Part of a small language model's weights.
Size: 16 layers, width 320, MLP 1280 squared ReLU, vocabulary 10925, 36.2M parameters.
Architecture: rotary positions, embeddings untied during training, normalized queries and keys, local attention windows, shifted keys, hashed n-gram embeddings, a smear gate.
Training: a variant of Adam for these matrices, 465M tokens, 7712 steps.
Each number is 500 + 25 x the weight over its row's rms, rounded and kept within 0 to 999. Layers, rows and columns count from 0. Numbers have three digits each. The size before them is the row's rms in percent of the matrix's.

# up: layer 13 MLP up, 1280x320, rms 0.0815, rows 1045-1082, columns 240-319
# down: layer 13 MLP down (transposed), 1280x320, rms 0.077, rows 1045-1082, columns 240-319
up1045 107:495477490484552491488492497509477502518462502452539509489475538493480509523493477496497493479496480512488503480529500469461508445504509491481476514514454526527493498455500482466507499479519501465498511495491465503501521504485506496510530513
down1045 106:522501529487504494502513508543520506505498514533483486516501483551461497546464508487534525519521476527509521490519520485500537513519502485533489499505526509496530480511477491490444505528495477540494503446537521512494516487470504492492487489
up1046 095:517517471482558507486499521471533516495531485489495464481469497529510478524482504492486492502503520459462464513554551526517511472489498517493498524507531481478496550513524531488486575483520530519509518496491491518519519509502474538461503493
down1046 095:459489457491524519503512512530499493508514483466490482461487473532507476521448503524535532519470516515458530521514517485502519503510487504463481495526519500460521470479511499495463449523533512511504519477458539477502488535536481528492509528
up1047 106:495563480518532506482450490540483488474474443470484510522456500519509523475481517535539516506485525506472525512485525511511510484511514486494547514509426503512419506529493501498529519489513484490465529479508532549527504486482506506491529467
down1047 111:516544484486512474500504518499497493510512485526504494522484499523513465509506471482479516497499449500499472587528509495483458502498539567509500509558525462564486527507507507542542504494526513554503521467525502548516541508512527535475514464
up1048 098:450601494435491517490466512473510491491495512536466518488518497542506460511512510482518526537510518483516477536532537498472494489465499475494538488516454445523477481477511534527519489508479527488512516517495470519513524504501503490503517515
down1048 098:505483497476506510501520467457520472527461498497531496497471463535486501492487539490487498489491511489493494516535478534514515483503506481535513499477485521499496490486490498504524491470443540519552521512461495451518526487488517508516497460
up1049 096:481507487493483500481495507496516493502492473476528462489519506520529527533494488512520506510496519485509536495499476505455505506557528460518522484492497542531502516548499499467521471537517494497494517504519479500525503469497496549502516484
down1049 098:461507502468499493520524535537506508482476531501464472479501482537501507549506481468528526455516506461540525513484532514502558462481493475476429520540460481504498460553479506484522508503511508527509499522503523497514472509507475524457496463
up1050 100:496502502531508486458469531501444522530489481502499524478532486495476538532521501530499511539473501536487508481470518519566510535486491548497522500514491475508491500464471489522522496529501502455491492504486506504555507530500501502531522475
down1050 099:498482457472491524488525522502512465509501488513526515480494495499515494487512497528483464482478466478512520509524485466520525474509507488456498472514465496515476489574503479504503476522541500472508547550446453495487528535506504493495496512
up1051 091:478522505518566495520489517490501499475535524522486490526505495513481528472503528526518519485487509532462521536525505454481506481515521472453450505460477536506489489513495511516488525485495522509493488488486503472494479481509500484477534475
down1051 092:503490491488483486530503511460487507518481507545491506470527481522509505509491517510498462508519492481515510467525519522478495499511514504517494509524515525508492538510526482540430510534504473474494551513462496502501494528512485493541504507
up1052 101:553496525520479522483504499506486475529456515500531480489464508573514556514519500496528483446510474507478537476507489488479519522570499500515449531497503478490528502510491522470498519505491512487438480482484527503482486538523442515455503480
down1052 104:529513506524502528469458489487521471466501527515490520476462521512513461460494510499518517480510465497516497468486505536501549502493498518530472553453523490498512544499522445528466490459547507510440488523480542496501518521511512459489519517
up1053 098:469508496514500478554464519485486452478515448492459499476520504544505503512499494480518511459504502461505522438511466499567476514494508528523533484485513484486490498532542509496524475507506522463515509500487474438591522530507486521536509490
down1053 099:495538508481507543464494561511502495479523522473468505499486501503510526471504514482526459518531477503527527523485508511532511517475548514458501529514487529535524516514502483462507519517461487547529541517516541476497521481502471484541472529
up1054 099:475467501495514505484470472519524501459497504528542523500482489513500491520521549510479529497473480450511507483484540507479529517506485519437532524522471522520462516516520553518518525524536483520447507477520494509494497490437505497480546506
down1054 102:495490497512494479493535480477476505487540469501530541515492473465504437459517492459497500506511488494540532460488528488493566509462510496519464525527542445473517512513495475448519523489539513503491515502504498480516481480507474470505512426
up1055 104:510457510505538469493513481529518532510465483516525502467467476490498514528477503540490497518497519512483511488529537488462469552534480484509471496499460503496518485493525473501503528509512524487458575526548505515501485501496484511501514452
down1055 100:473464486546477502491488492510534482523515476493521472521475495505500514496491503518502469510473463521494500473487460461495504493510506487460505519489487509496523501502501505516470486504499501479532511477454479498500493515462479483522489529
up1056 098:493524531511521496485502526483484513517473526506505467527540496558502523493468532451512544463505475491514459483467523476489500514516450474468520509496532509488480480519490514478502486522506515491459476465493546520502520484521503481487574448
down1056 103:523513452491501530498452483503462473509508510406539451493515540524484507515513501525469548511569513520493451497522454543449472511522486451514512490521487493528507530486508524521467497492471498535536509465496483476498538479488512526484528496
up1057 096:534491508477472478532526517495538503517531486502521505457467488504501512498533510508473508490535544510470498490483487509468485482530477532519450529479482472545454498478500538509512555510536552501494554509497538507515501429493502472449504523
down1057 096:476530512482466522512450469515532465538443505491468493498495538474516501507505493496519468492471523493481488498489495509463494500481514486468505475503497476490476456510497495536526508487532524518509509516503488541486502468534488483449492470
up1058 107:501495499466497479529411508487479512511516486489488511508525483484515465494511523551467511545499556459502524502531533494504480528513524521517503535476507493468486503485479532484534507532549514506464510469503490496466513512515470513485526467
down1058 104:488540522492458497475490473511479478491421504479501513507519546479497477470492558516507521484510510521495508488517509508489509514484530505463496512510539452496520531499505461474525470493491509491511504520527507489508525499548498463518498500
up1059 101:480554488472528513487506525528460487504476475485458501502497503523492527515486488491494516482504513440471526476427533485497464519495482474493499514516486483526523480432512520474506523528476522446445486506487513492497542489475526555519516448
down1059 101:537479550481468499510455489511518490480518528513482509506508455507485481467503520475538450490486474508493483470511518514497513459476488502498535498493551499504497515502493466476503554485505520489502519525483564526488524517475556494486525521
up1060 108:499509451493473497478489499508509520491476491463494514493479499514501540504504476505536493531484503507517525493492564443508478538494493533499513501515515504482508480456520520525522530497535495535506490502471484499493531534501523484501502500
down1060 107:498504485467466484462501505479555498457480531515508486481485498538535476506526513501543503504542511454486488503494500502436467499506554530497542456499523497547486482505487485490530518468543489448563494491509498470532516532472456533494482501
up1061 101:467482487505514478455508501524521525491539463453515504516475487456513490511512500516526464506503525515479500504474459496500502466482444472543479493532493496498482487506482542493516505497496461491441526502532492499494454490468467506514520500
down1061 100:488520484544501486477516487519496535543496511535504507485502507542471531481541495482494513537537508484532466481526476485503540539507551523491516540502459510515481479463494482498500510500530513498525508479513515485485476476494547503509514490
up1062 120:532493494476463500478517482501529553450481497508500516512488489460461522536523524488512484528518544525505451458430487494533502499491477478489522534553518519519491485451547492479494490548504480496424517502495524486562496496493472518521513446
down1062 109:504510467474424496454487506482486489477476483562535522499496539508488498555537502472501480483528530519509541494510483499486549498483458471500532505514460505533471489520489506494444476471490491508462534492492486523520461520512478491510490532
up1063 098:549478478511479511533510512494483494499512500497486507464548486513494547497467467506471488534496495488463525481488501500493452523511472478485515468457501520545475514523510479490515515516559508493501491493526489475501566514475535499522537507
down1063 094:487502478486496484500509520520490483524470529502497493472493439508536519494491506494497522532463514495515475488496494486508498501494461504485469521486493476445498515481476501527505489479504544486497515471517486514496491460527458498496528492
up1064 102:501549460486517544501496505527510513443510489498470523516476501508490503513448487509556511481536551522497495514500508515497490498521548526481536560498455510500469476528516497495525523492523509490483497493508552522535490464507525504492522417
down1064 105:498505497511485494504499437496507528525549532487555510506495473491462503508468485507500522477505466492470519499490546500494486500475479542494497513486521482500488527534529566508442466472490489464479460479501521506481497489524489522501512521
up1065 094:511529470532504483482477419499483497490494533489491474517515507538515474530485498513474510490528461463468504513510463489487505527498499513507504475504513533503446552526512514492527480501482524553511538489500483483510541495460472540523536515
down1065 100:518427529490503508526548527513498508475499470516499484500496476463493535511483534498498502503474528492499474494458517493523511465531506516489532525509456487518538491477497481500505496479531485507502468482519540501462453471530548510501489488
up1066 105:508534514471514483531518502556506491495557505496500482503517449507485476497505484528501480515489504456490487485550508478511486467508500485500469512513487462514446552503526485535515479514461537515447470458470527519494509477435524511512522508
down1066 103:458499497463510470556523484469493496523518493468493481502503480515512505493490471520496496545513493517492482482551491478522534502499506435479477503528537510507466523495491506514424509516486499508482495518527449532537507476505534512488492490
up1067 094:530490475468487493507486458528436544446502482484497499512500438489490536488451498514495484505496525453531505533495520462479486490592483506475495514517563515540500527469508503488496493498537532503453522496491485505457497503477528507497512486
down1067 094:491512496499525524491497475472521468529489514509569522500510526565513522494461532496491471485472517494493511525483473528517540472519453437449463472534507516541486534488476515543456474511472488478488478470452441509524542512517485496528510514
up1068 103:528512500507505471490478507498489569477508488516493501461540481493483534505481456485513485492514458525483483483465489492510498535516519551479499493473447525502535493464470512476491500500523501529493489510481527522498483523510500518518490535
down1068 101:464501509509535532478506516527500487485500547505507493457479510517451464505520507498488497483489453498499494444489491456575504492526485484518462503517495507513539470464460483522445444514476491504496484498490473473509508517497517546491457534
up1069 108:499511495483532515515515491524530496506483489479499488522533503552530507517494502547469515495507516507490516461483498478526475506519495431505514500480541491491511523486528491462542501541496537461481524460521535513503523503520497515456499449
down1069 104:519518493482514467526490504529500475517498474499507523496537541462480450510510522528455525482503481502512526494489475542447519526478533464488469512487476530450512494497495477441484511551522494526513559447498502497498502452472464487513494514
up1070 093:476516523461505493479502470539512468496510477519516514468515527518469499491465498498505497494482486486508503517496447493492521508474525501485463483461477454492515495473475515493504535500501517546502485508513515497511485517430478551494487524
down1070 096:480488499506494507493507509451482488537450451491489490509526497516531527467515489501522489486492535509442510489502472499529495501496483462521481448507506484458489468462496507470484516508506524488484506470460502544460515487539506473519473519
up1071 098:478525457495494478485549464500492486517477515498532506495486541493479532505519470527515513480456530486497485502528545481523477484514489491523505577505471503488479482495502533468511486536529511497489480494525483536498512466515505481514496483
down1071 100:468517498497439504473479454508501506558489534484545496504467505539502474523535483549492509507496495520503506528509517506502489508530524464526512518498456487513513499531520489556418478498476531476475491510510480501505515497479530478497432511
up1072 098:510480534487463513472482510472492554458403491518485504477503484482503462526510455538552488540503523484501475470488509507508518480524475510480491519503515496479462541502479549507502506528530490496489464457496489523489526513455495530520491487
down1072 099:518519473517515506495501516531488479455500538551478494522550457492545456522525503525505482515504521466541478467488494495492490525501466498489522475483520494476509473509497546493452499557474523502556487490448516489509491507497504515522504510
up1073 090:537520486505468484491516459527511542512509522494511501494490497520508539480498483486562495502481466498486492461495494509485494514475458490502466492497493534476456488518499496495517513465511557525515450464498538477479502447507542486515482505
down1073 093:516507484538474487524488480556473507474470531500516530485511511473520500489505528514502503474493504526509488504491473506527514495486559499512483453491492489469522493500499537490463461517487564511525509531485520513520509481487541441508472486
up1074 109:478511506517498500477499476530494509492490521511514503512485451530462521548521514539517473503524486487467449458456538451456498476531470497448494519531532510509501553482491468493513521494528508504475481470502517482508488523532522508512517481
down1074 106:536536508486525479433520499454489499468492521515503542530512488480485491505499529483494506548494469526511519493496492502490512490507505490512475479488518515545519478450492509501519445514505510499551503503533551531506467507521497513506503485
up1075 096:475497475475522520437491485437524463502531462463523530487478459487490532509478491484496495495494490531492543509493506501494512539492510520477559494526489523507472539465483510504509505478490495519507489445518504531554477504488522530512541515
down1075 096:454490511475513484511484462497517499517538529521489477477529499509482518543518528513483502499500453477501487448507450506550485489496514490561460553451495497504541493476506488521549476456480506493515501466485470476504512533513509526526551469
up1076 103:474515488528526478490535478487506514487515496518502495455487469528477517505486518522583518534522523521509515504498503497474476477534567530497546549482486504506493518523498503500485536532555479460494485496531531527486515517481526539498501514
down1076 106:450529495508521548528506503452510493495513487495478504499485515526492517485525492532527493471488509499532515491571494537519536506510485493499525497486542508474498471470487471483427491541497476489505499535517456503492484491496503495511515544
up1077 101:521532473520541497509549484505496543533470499489502525489541439512504515530519474531516533523489489503498466493449495490525495515452461520536497525488527490492515500522487552495505539540484490504504544452507517482494509497491514539535508503
down1077 099:486494461505520522453523497505531513529510475522542487502505501478469485471492505533541510498501508537477520485510474485508446502495481521522520526488523527474510535490471504489505499458491476526546475529519497483547523488483462498505480471
up1078 107:469490450498518475492483497503474532507507503477478493489490503525474552520505537508507484497490482484493506512462478454539490511529520512500486516485470500512446483478489502458549545500510524506479553524509521496452475528434426504497498495
down1078 106:463510505542531516501530520493530526503505481446544500528496451520508529515482475473504470444509487492503513463488490516486517523552521516478494460498443549538509523478493525492513493492526486482521510480478528482521475507476519517534509517
up1079 091:474488459490494492520501492480520527447527487502480450511484537533536482478490500450493460487521487522520488510555516507459452540491508497481496529508515507493506509546497531503489533567534519503480519478498507520526501490487522510486489479
down1079 094:460476506463500505505502502475514474535516449452513492456470542484511532502501502500520486528501467510509526513504537509518470533520499541468524497500489503488533500483509521499459506477488501522546512461516527502512505492505513526546505483
up1080 101:497485473514499483503485498492497559461509504519475496500537487508488527512496456489518484467494490509500468533490484451503493512527512471553486481555437485484536493513498541486503454546547491514483514445502523460478500512508531500484504507
down1080 100:517517487495476507480496492538476509443487499491502484496488496517480475520513457494524435513494520473508478466549533467497512488507470484488432523546484532532542485487517487486446527464543473497502489487519510463508523476505517491497550538
up1081 101:499506479518485491491511518480552541497519489498513505478536542481462539492506483521513492497520480489516504455536500507509494517475518500530524462489485479500500546458496475472506508520537453538479492490498491493498485512474519463534501468
down1081 101:499469503510487465499529498523523484522470504481482517499482499502516527477491519531503492473515516517522493509465500533511472479485473492504592510523503522478517498470536496519459510513465484454539525468475425524488494506504476459519499499
up1082 100:487487486497530490502528508473514498481515529471501455443514486488503576507464499503492469469547491493493468536486524454478508539490535462522464477463514490485472519457447542457515500516509514526519496512506505512478512481511524477535520504
down1082 109:505526488502516442500470506507529538517502493507491564524501487494501502526479522471506479501478524500484529477493513468544541498495521501537483474520535490510479534472509506502493490514525532529475457498497501515501443492486484524456489530